config = dict(
    n_kv_head=5,
    d_mlp=1280,
    tie_embeddings=True,
    parallel_block=False,
    init_std_up=0.0206,
    init_std_down=0.0,
    optimizer='muon_variant',
    lr=0.00902,
    lr_head=0.00517,
    final_lr_fraction=0.1,
    doc_mask=True,
    steps=3212,
)
Each number is 500 + 40 x the weight over its row's rms, rounded and kept within 0 to 999. Layers, rows and columns count from 0. Numbers have three digits each. The size before them is the row's rms in percent of the matrix's.

# up: layer 10 MLP up, 1280x320, rms 0.0804, rows 839-876, columns 160-239
# down: layer 10 MLP down (transposed), 1280x320, rms 0.0297, rows 839-876, columns 160-239
up839 103:457500519480527478527498560474502511504475475521508441454531534483476511505529381526540476469578434480503505504431451494537487483525542446557408441462516526477538458529455566482483484510571541534447477453491444468499406505468524474470540473
down839 105:485462602487512489508487518507528484479505516515510491509527506518422476480492552511584534450488498512549540501447468465548411434473457495516434489519453406491479450515490427503486562497416506549463540560441558452540577519502463491500532491
up840 103:447491501462476552553520512456467459511453526500503490499567455476491490527520474502526454511477589532472480498520457539572511576460530500521538545510534479506518498530504487503510487495436464502528499517440475486489500489490502452476530456
down840 100:556520477568500506492483497471531491534480467519495496498405562553590604491510499495457528484522482523508441507466488463433464509501479519509533523543530586529446425465551541503475526503487575461516469490524540566540581538538493553533470470
up841 103:473516582508570490512545536484521437527499506541509468595516466499483416528531448552508494510432596525474548532461523465529517504486482512460512486473495522386510504503421455500530507472440491508479471450522505553491483544482481478402542532
down841 109:426487539485524530580482426513469572482486523473491502544529526440536523459584515512452538485497510574529444487534510512553533474542525486457519529494552476500479479505521511452495472453505447481461596507586559500618490516457524453501438490
up842 103:457480465512598434532512496523489504471483478489501520453507586546472487501545467612517388491490451503486506436435483472490519493507494446496498498495505542489499518488560519545498418550519513489502475544509464487510525536447511481527519489
down842 093:521434536510543467471530523553511462519476549505507485450532450477564509495470464467480561550398514573484475401471461539524534495433503595558491497567401473490555543537566540454607543555518563556592480470437467483462502510504511502509532498
up843 107:487475508538482495396427554456518470462485532565513447557564453479448491474408456448517532516464474483485541546545507493491548510478485628570490545539518503534546489539483466448469490516534459540517542546518491547515513464497512500539438546
down843 105:524488466510549547477508485501521514433536458473536466520513484482507548419457593465446511452548464540479556456479536464504477452528592479445479544526543529429478483595507504500559486513531480467484532560496535541475581483586487480546467530
up844 105:482482449510497482395417577516494461480591453562489485466539485505551517501518479444513499496512492461507497511576472438399505564506493542488547486502460540519393465548483473511553490507579501538454571534476482467486440435504483493459487482
down844 110:522463460601498449462561498449616467491567480449568501546489483540490494505502575508503453501513542507441519487400448433472472518470475498508457524456537426622485483494588545531442495552421507543518506462444485487525483577484527518570528488
up845 102:426546448536481490512486504500484471530483437548461448561558574561538514484484478493565512487455482400518485506471485518532441502526428508509451456437464546485423533528485442512530495484609474504500474477500465493504497492493495483454472498
down845 113:538433506565421512510440534548508482525469547506482481523528518486495519523589499468490517485530488529515511506442572507444492525508542493466529518507481520509548513585474444503474487412494475434480489511450502514469516534493511487505524445
up846 106:421450540466511496562539525467570467517505523531489466495515595510536510488536533441493442451500554461496531520516493457490498662458404534648447581513492513511498560493566467516562510498451474517497506481476527475472516553511444487544545511
down846 100:508522514495493464499469494520427456495605501480443510448430432452527462525510485502516546486488511617506527467487537445552491490536569532461521514538493542578508449513564552474471496555488499491456546487519555440490454558529519485509509449
up847 096:484445467492602541448486546469476481536483435501534477518501505518504510538391415483480503474498524438567494532454494439455426572528508510542502511517477495547451525502511416534455531527546544378531474409426504522491568431539455431457447514
down847 105:543536514415507495538540451525468459530529499573440522557502483513561495474631543603468414544533510507473535447508485582457483430540559522514451455542543486449536488486451472529559500495513534452532466465553479511523409454434485469463496432
up848 107:535558528462481553585532445507505376518477493490491494466473528539491495533497560509453476525426560443542539511420504457531493469460495510533525483569504499448421509492453438546488499517456487477508522507451478512530474457544520496440518504
down848 105:513418495485422476462502425489564542523507480535478592508446577471555541472475509427444514559540555515456539461504540521466492575543445579425541572518423458445566480546537490556553506484515536487456441482469478474499487534503559425572514468
up849 098:441520505514564479482527493513466472503516488480461467496543507508494409499374497593555471547516552423510431507532497594432493501513531501560411505461553475506413474496548505532490490502529466480459411499440526599509464607541492506550567482
down849 097:460532470431478529500527470490470486552511460535399554499478540486498481518501569519537519550422534466522518484526492527488483484558484525466503495430517520510467508513483512460478475502474444505494546500492468516524576548502506422453469480
up850 102:490540488559485446448483452516535526478536504437514511523547506552503471477493548517412522473458505500557485540495475569420485514491502546485507544441554481472459445508492462476468529505524492532503518424537457473514508527570399542450457526
down850 095:486492524502458527545426510597504498496493535525452438408482513549447592509500463530461470533448460475524540469509484474560517488514510474484563540450513532470554547527474542491505465514486494560482481550557552578509455533517507434544501481
up851 093:491582501429479516454497478411499459429550485512479560464507538490489457541467519522545485490457455454447503421591465499519515472514505512511476495497493517507454510493542497441496540506543531474534468429440474468522503459566516482474500521
down851 091:492510530566446535568529519480490555385515486469436467423483449563525551505512491493552432541495493527496543523539520557484472469535508433483572554509430545475528548481461445557517515440411441543473487470494482450536492559449461525507444516
up852 099:447473504552682512569491534481497540549507494545509498452531462502459493570485530463476442462448599431519439457489537511516535512491490545508522469534510443445541533527569544490497479506505571465539518533491518457468511488495468435528505516
down852 099:442499502486547601497527497574508594538467485451488448475573581486540530528460527522492509522495505485485502455510578508446502478475511450491495433452499505509535515486469491499455534453475501544559517461481549485552453453505433439498480543
up853 104:452498520543487561524461498483468569525552467451535490551517490521561466527512536520501466533513529503547491529543575479446452505460553468475547506497546422436522478525478508408500518573491461526515490527439503504460556459478501390485516502
down853 106:521530540496504496534447533465519525544571471526491423480519480497508555605552489544532537472496551506480459495537414504483529517522528482502517403450471520395592462516547521472497535501459434501506516446534540540491540528480470470527574552
up854 089:526505460454493491475496566513428378457506510361474521472549565515513486449483432561443463563534485530522444507492460490469480490472488508462477474488466446522536454527520563553514561507480534390583418485477489594481451516632509577508499547
down854 089:469546530473505446521435488521519433552573475526479500533416528453529542496519436476575454485504514476466482478511485505461459523444498520502506489452484493526512519505499444512512519465481444506384547502473486471448512454471572514546521492
up855 106:529513551477483458519555454445495503561479503493467471546469533517452536506476499534516464544505483504537493582569506500522524485488488590482539542476538481502566501507505517513519462435503469536519472472474466509509539473546484511457499465
down855 104:527517546507455536553619471522525440442550528556454482540552550499538523543487479490428485465547510493534497499457478529527454457518508541464454589501466542516531405485522522534543495502482562496491479491544433497438509491413488564519540554
up856 095:535501460497497520507466476476391462492529514510558559455460510513504550478464563516552500505493548468469518456507541482553577520508501517501514481525553526519526490531520492514431511469547482503657533522461539542488522519480507463401431437
down856 092:490491491500499482536535505473491533486520525494538501508529470532488515539474456526452515423479518502485475517472550556499514560488534498455568489477480515522485501467509497543532488479493499512515449471489483539581512411521598537452457534
up857 094:491532555435515446549482473482543482448507531556464502461439556494459505518545474505458484467485460479517542499528491417532496503519496489475428493530499466490554465488535483455589428509508518524479430519445400497476476530445457514472507488
down857 093:454451528508521481482520443515444488501478524492447508555567527519462535506568498515468430503439479535539508496457460481501467488516526552479529546551453497455524514482562517540528479430504492482490497549524536528477518471479523407479513494
up858 103:519485573500471555533513577452468494569519438503522527502487495537588547487591514494431497531444525518513496438483483493506547510541480471450415522467466509540473453434525475384471490416513499441481475557511525464513515522490524453436554484
down858 090:586463542591525526543458508453478562530422542513503536492457463458495483434499536442482539451418498532470456506507527528531499508495458454476530479452468530589531468477491531472487497496471526524427456501443526500504504478479539529467555613
up859 110:477436519464502519506449453498474500572497451463507475588495494437546433549538458490448544507460460500492518474551507552491490478455556537488483490524448510442486403585525489553470459555511436472537445508464463497516479509452514530522576482
down859 121:520509538530528463499489522510548579441474454452444346511390448515478523470465481525504507496550580501374483506500491510525524528510501480478519460559493517524476543584507472520420496564495499392512455514469504504473501509513533530424537513
up860 095:498448526527465460504494529548570566515515476488502488491480502528557546530528426456514478492498546494488516488541465487549477439579607534536499508538505547495498478449518551476509453465514552431470459456545544563501451486480493555535508508
down860 104:505498476502537439466489530520489489534573462483537456515542544473512547471490572486503565532491438506565479455538532467494501504501518519542516543514544526534529481474573525502465481500466540469501504490473478500511467559473441506588494545
up861 104:504523486485485440493537452519545470472447504558552463495609586512491474509527514512526489513480526500444511458544534552537475514508516517513493594484519496521523473539507524456517419479443465536501478429537504472423498393527574552437506486
down861 106:457472468509490442446471493499480552486499513460438511528583463474526416556529487538531521370492453392520484536579582516553446575477462555462507501475556408487495464489568507455482488515500503531483488494513530548404504521498428467536455530
up862 103:486540538511527594502467537483498534503464457557534499543547506505519444536514583506549504525532506480469531493547568543610490431516479496495494516556455491524418555549506492499441502474504527504483545488464558527480529504464509492442476499
down862 111:515574492543498473507504494504401463515458523491562565537465508528535503480550463503445537509501442492515447525516501399477536565555526516473457501569487630531540504504426482487454488530563575525510452466424491489557518493473550427440510528
up863 096:449466555412504519549489498526438483512492448522403532485459544535463521434562546515487538548497487539497523539542475509516491438467501502514429573440481490462553412448471514494479475428505561457470488518458619530435466521475535511456513496
down863 094:453466538515513500431498510511557482542526564436439541462490519505526486526528499528506521529464552523484518503511515489519574469571517529465501474479516516450454494478577511425562534502489512463474481419517490440501556569469506528493536532
up864 092:502408488524460499485508585497559531458440487480496452545546471511480444555457537506540454470582504492547483451527492541550450538583480485587475462516521493482454506503454521525516493502550454506501457520537507575452469454556520548508593441
down864 093:476539488519489494482542578553491435430515493545539459494562566522419497538539410448519589505449499466474520478436420525542450479461454507536497544531499470502495470406491575451458477506433545573545463541515573455509557471456498484513532509
up865 105:482584461541575467519512467469473555511515543493426560506504542524501481473434480500516452492579494462541458567468519521444529483587475482495525477451499492498478544356494480545521480515484446523545443503496484512405443586461487486443467529
down865 119:509471530550467465533516505467491521514487532554419446467492526495487495494482421485506419529476492484512464459494445478512488434570492450388491498490537578502427472535440463449485485517550526505510452516437458459497486528521482499469526508
up866 081:499524514442445471563483518468534489561536501495442564593464482525496547540456502566427519468459504486551540509568395488471461539582539453479570524514482484598497532434510532527517539474502493496542516529553436513505480534532523600522422483
down866 075:494544523558480457454493447520501455482485530536520432473561577458499514540571573457557437491470477493499550597515510508477465436452447408466494485497476474573499596568529444440466500519477485455509486458509518464427449530535495480523446442
up867 097:542506482464495521437537482501547548561498448527480521555562489494487532482506475447493549474518466470542473465465529529501524519514490500498514544556537488538470481514442496433474456529505516441524547469487459513461465528560516490514509493
down867 101:572508465539533558536458511526539515500516574499540559524518517388449539409472563469472543595481489507444461485521453534514563493475508526594521513542460541544453501471534479483528473538438561556485544553507519547525482442475457501466514513
up868 104:495508554542507605537555551525487438470581465573536497508522461570453481596420556544528498543478474496488536461501455532563480487568558478502487445519556519524445473506525482470572540484573500514488482455541587526478447540539559386525511490
down868 115:466515552537468598519491544515562520516523506469523528505540537522479545549453526478496398477444452444492506461444467534582518457518472435485535491524498485531427538512492521499490494558469546498513489473532473514532561497519531486513502462
up869 091:546498538499520459486522528585483478426474399529487500455625508532456511449425482518536501508536526515454558490488532508546468520474546532514490470540497536513503490516456503491512550550467475507510501546560502529457533521540561426547459557
down869 093:527512513449543533483538518477500515478519524538520521537475433529547474560524501475591529509540411491468581517479500579553544442511474559553428508495500478554447453509516485431388525502536549487529495535507503528494415509461434565545484537
up870 086:597478511433516519495483606550500502516539456517433440500462505498501556497503453472490501493513470484549536490441471537508458455516520449478464552554466563546487557535487463462501446496555461505495541520515515454477563492522520467403490512
down870 084:479531547483502519450555481544507446460513499541573508418529514546527458454547552498479564530483475547529518487534509579471538534495516476506484502477554492456494484522504480582507508510516568431515512462476439542526427532461552504570461494
up871 094:450512519505511519440533462456585490555509522522473496519461504578496553539500510467477549528479473457554455564461522552452521512535504545560429487506506500526549527521465484521452511561474495493492473509504509542460504540462473450459427536
down871 093:457518463516568473485492546472583532511517479483527507493489481617534464515447545550514513561540494486523487440505522476535527549476522527492544485567478437470462498537399521535458478483562454538481547515511546528498530524494515425464478517
up872 104:489459568456525497444546485573518551479556519469455475497449527535453459477545480479517524526526523569559476538500486496498543407603499496604528518439467509484491479535531480407482457482497502454497484510511524580434512521473556497513431542
down872 102:465450493483517439454521444558573516488558484497469450447525460493472465546523462499491548533553489461474488467548539532480463472434419480461530499518525528477498541495583443453432478447509520543466455531491552531429516533526558459551450480
up873 096:533495453463449513555526503596498554502521513473576424460515502484569516479471489459518474478543574502564549536548482492532473481524498499519537471507475526526518463478605539509515585510547540529508383575470503496498557557458501449514536532
down873 094:457458535510495496497489514496532483524464531511524497440502497525502493518544485517495525527486429485558513556544561439443469520537550453479450509528452516524498499467500472516503493438555581433540575491556466521503597465419592484513509548
up874 107:527468524442525477505402450447562397523468524499485506472554624509486471492514547416564479500557479461472543504565563466452493482518533468549559518622485491540458546521548445521511514418470518486474503487468570526531461435543541514498437527
down874 106:515484462522569499479488502414581422514560451442509497547548479513467507492552477427515485506449510445478500547536471513530526478495484513492530520479513492559435461484539456472477438543442535510449489582512558490486483507469454502463513446
up875 094:535585502401511485544478535521528460475567458539491568475485565557494571482498458544501507485484470529480521424482516503513464530403568560522527485503566547529531443495519435429543508540477443423513480462433526591460480520562445565465468450
down875 087:479468483509595498494452411472469477469476489433522517396483452540551506518490441483535532544444564524414485469492487509488463504485476542562499559462510518478509498467573553536505509474449492447610505489449524412512448473441491456484490475
up876 099:445551480534496554484467439487510522479508505515534392433562537478462490535522528484572493482534511521462496478523512493443522472569492457487502489617516489488494504508500512505534545519457497459459520540543446471549487464437513478508526463
down876 069:536478522505477452518470522494448483462501511547475558500529427462464482442492534501489486513494474443510509511496487521458505500514520478389604483405493514518499472625483551485509441409488501522493581523479502543495517456499537556535482521